python train.py --num_attention_heads=4 --head_dim=32 --hidden_act="swiglu" --norm="rmsnorm" --rope_fraction=1.0 --qk_norm=false --attn_scale=0.177 --bias="none" --lr_head=0.0143 --max_grad_norm=0.5 --decay_fraction=1.0 --batch_tokens=32768 --train_tokens=155800000
Each number is 128 + 24 x the weight over its row's rms, rounded and kept within 0 to 255. Layers, rows and columns count from 0. The size above them is the row's rms in percent of the matrix's.

# layer 3 MLP down (transposed), 384x128, rms 0.0746, rows 141-147, columns 64-127
size [104 103 105  95 105 106  90]
[[127 113 102 137 143 145 114 107 148 144 171  95 126 156 153 156 175 108 132  95 117 172 116 105 113 142 168 120  98 149 123 161 152 118  94 145 126 118 129 118 118 131 132 130 115 131 134 150 146 152 124 124  70 127 155 137 154 171 141 146 120 150 160 151]
 [ 88  88 145 139 147 134 119 163 125 154 111 115 111 175 121 120 179 116 178  87  55 110 106 155 162 120  91 148 115 117 128 164 134 118 123 124 153 134 132 118 100 174 111 132 133 131 147 164 102  97 125 149 153 166 107 146  93 148 150 133 137 154 128  95]
 [161 133 151 144 147 137 169 100 124 173  99  84 133 104 114 149 136  86 146 140 126 137 147 125 127 170 162 117 159  84 126 138 156 131 110 122 152  89  92 136 143  92  98 120 147 122 106 135 113 156 141 110 134  99  98  85  69 148 114 128 129 126 144 100]
 [138 109 122  95 108 121 144 137 146  97 111 148 171 133 128 151 132 143 112 149 146 127  54 115 119  98 172 160 102 123 108  78 131 161 167 130 116 100 142 127 109 147 113 107 142 102 114 111 119 104  86 154 180 169 129 128 102  98 129 109 127 143 147 146]
 [126 122  92 106 126 108 126 151  92 159 111 104 136 138  80 128  99 115 129 150 123 159 117 133 141 120 164 198 158 107  98 129 120 147 178 101  92 123 126  73  99 152 101 128 120 151  87 120 140 149 100 143  89 111 167 110 105 128 114 132 111 127 129 123]
 [128 148 124 172 127 105 143  88 157 105 108  81 164 145 118 127 119  73 139  98 142 173 143 105 151 153  89 128 120 104 133 100 164  73 123 131 113 141 161 104 135 106 104 121  99 128 141 112 148  93  88 148 108 117 139 109 154  91 128  96  89 161 127 141]
 [128 144 115 105  67 168 166 167 115 127 149 122 153 105 127 135 131 147 150 147 135  90 108  70 131 132 144 155  96 145 135  75 160 124 163 131 125 110 157 127 109 130  80 148 141 166 139 167 105 130 118 132 114 118 138 156 149 111 126 108 111 135 138 117]]
# layer 3 MLP gate, 384x128, rms 0.0745, rows 142-148, columns 64-127
size [102 105  97 107 103  96  97]
[[130 111 139 125 109 135 106 109 118 170 142  78 117 117 163  86 109 121 118  87 135 113 114 146 152  94 110  99 155 111 159 104 142  90  82 126 135  97 108 136 126 105 110 134 106 151 155 150 115 117 191 110 128 110 131 143 170 115 144 152  98 113 114 140]
 [108 133 159  96 156 156 134 151 145 149 118 132 126 156 168 140 108 127 136 153 151 174 144 182 113 124 130 153 125 134 124 133 129 108 130 120  79 123 109 121 154 117 153  89 195 127 160  89  61 112 134 102  95 130 134 133 102 159 118 134 152  85  68 125]
 [126 133  91 173 135  93 129 132 164 109 157  96 135 146 136 142 122 128 118 132 122 126 102  87 108 109 148 167  88 140  77 112 148 173 127 125 130 123 145 129 148 154 113 105  94 133 112 125 162 131 173 144 161 134 159 112 130 150 139 125 121 152 141 173]
 [112 132 114 164  88 108 132 104 107 103 128 100  82 118 109  90 163 145 164 101 102 138 116 143  89 132 112 127 108 156 116 118 128 111 119 131  91 139 183 104 109 123 157 122 102 128 121 160 128 133 123 150 136 157 187 144 142 133 113 153 152 121  91 118]
 [113 167 115 140 122 125 128 106 134 129 153 104 115 179 120 164 170 104 136  97 110 120 142 115  98 175 151 111 135 111  92 117 117  88 152 158 145 147 150 109 134 130 162 136 131 133  95 140 120 164 100  74  97 144 122 143 150  94 130  71 106 151 105  95]
 [126 130  87 125 113 138 160 134 165 119 129 133  90 151  88 165 116  83 180  98  86 127 137 101 118 142 170 182 107 147 140 155 182 152 130 133 103 143 145 132  82 154 132 168 131 118  96 168 102 129 143 115 131 101 146 162 101 115 150 115 113 124 115 122]
 [175 143 134 150 104  74 137 144 112 114 119 168 103  87 148 118 124 136 107  98 131 121 122 132 152 138 139 119 135 131 128 125 152 180 124 135 154 164 144 142 140 127 123 144 125 118 128 169  93 141 119 122 143 105 144 120 106 113 144 131 128 108 119 156]]
# layer 3 MLP up, 384x128, rms 0.0744, rows 142-148, columns 64-127
size [105 101  96 106 105  98  95]
[[117 108 176 119 131 158 117 111 139  89 125 149 153 141 139 131 135 131 158 110 147  92 120 122  87 102 145 119 142 116 126 125  96 172 150 132  69  94 148 122 145 168 142  99 143 145 133 108 112 146 145 144 139 140 140 116  66 150 111  95 144 154 116 116]
 [146  87 117 154 130 155 142 120 143 110 157 101 124 132 112 155 135 113 166 123  74  86 165 146 118 101 131 122 118 162 159 110 115 117 154 104 119 104 149 122  92  89 120 159 140  70 108 129  95 139  83 100  93 148 129 113  90  76 168 152 101 156 117 137]
 [113  98 155 167 123  98 156 114 143 120 111  88  98 132 106 130 114 120 155 162  68 156 132 111 124 123  88 137 100 154  94 165 146 108 106 129 161 134 121 100 109 131 118 122 108 128 134 108  71  83 134 152 136  82 181 122 127 144 155 111 124 138  93 120]
 [106 135 132 111 116 137 144 136 141  92 134 108 113 116  92 158 109 117 164 173 116 138 114 144 101 184 144 143  93 174 106  78  93  84 158 157 128 150 100 150 169 140 177 130 131 121 121 108 114 156 106 137 102 165 113 121  99 129 166 156 157 132 151 118]
 [142 151 103 107 107 133 136  95 147  93 178 130 142 130 115 139 151  97 149 130 141 131 134 119 109 147 118 110  94 115 137  98 139 115  87 113 116 159 154 105 138 143 160 126 153 104 128 114 162 184  83 122 102 127 137  98 113 125 100  96 134 159 131 113]
 [143 129 121 115 135  98 169 137 149  95  91 153  74 129 113 147 164 132 189  96 112 108 158 108 122 120 157 126 121 149 154 117 154 119 149 142 119 103 147  83 144 110 121 128 112 142 117  88  94 103 100 130 150 122 110 133 117  82 126 108 143 137 105  89]
 [ 97 162 166  96 189 127  94 157 115 154 132 152 154 116 122 120 126 140 137  97 134 115  95 120 109 159 126 111 104 125 121 138  66  93 108 104 126 106  94  91 109 105 130 102 144  73  78 160  94 119  91  97 138 154 157 130 139 157 106 159 116 126 119  93]]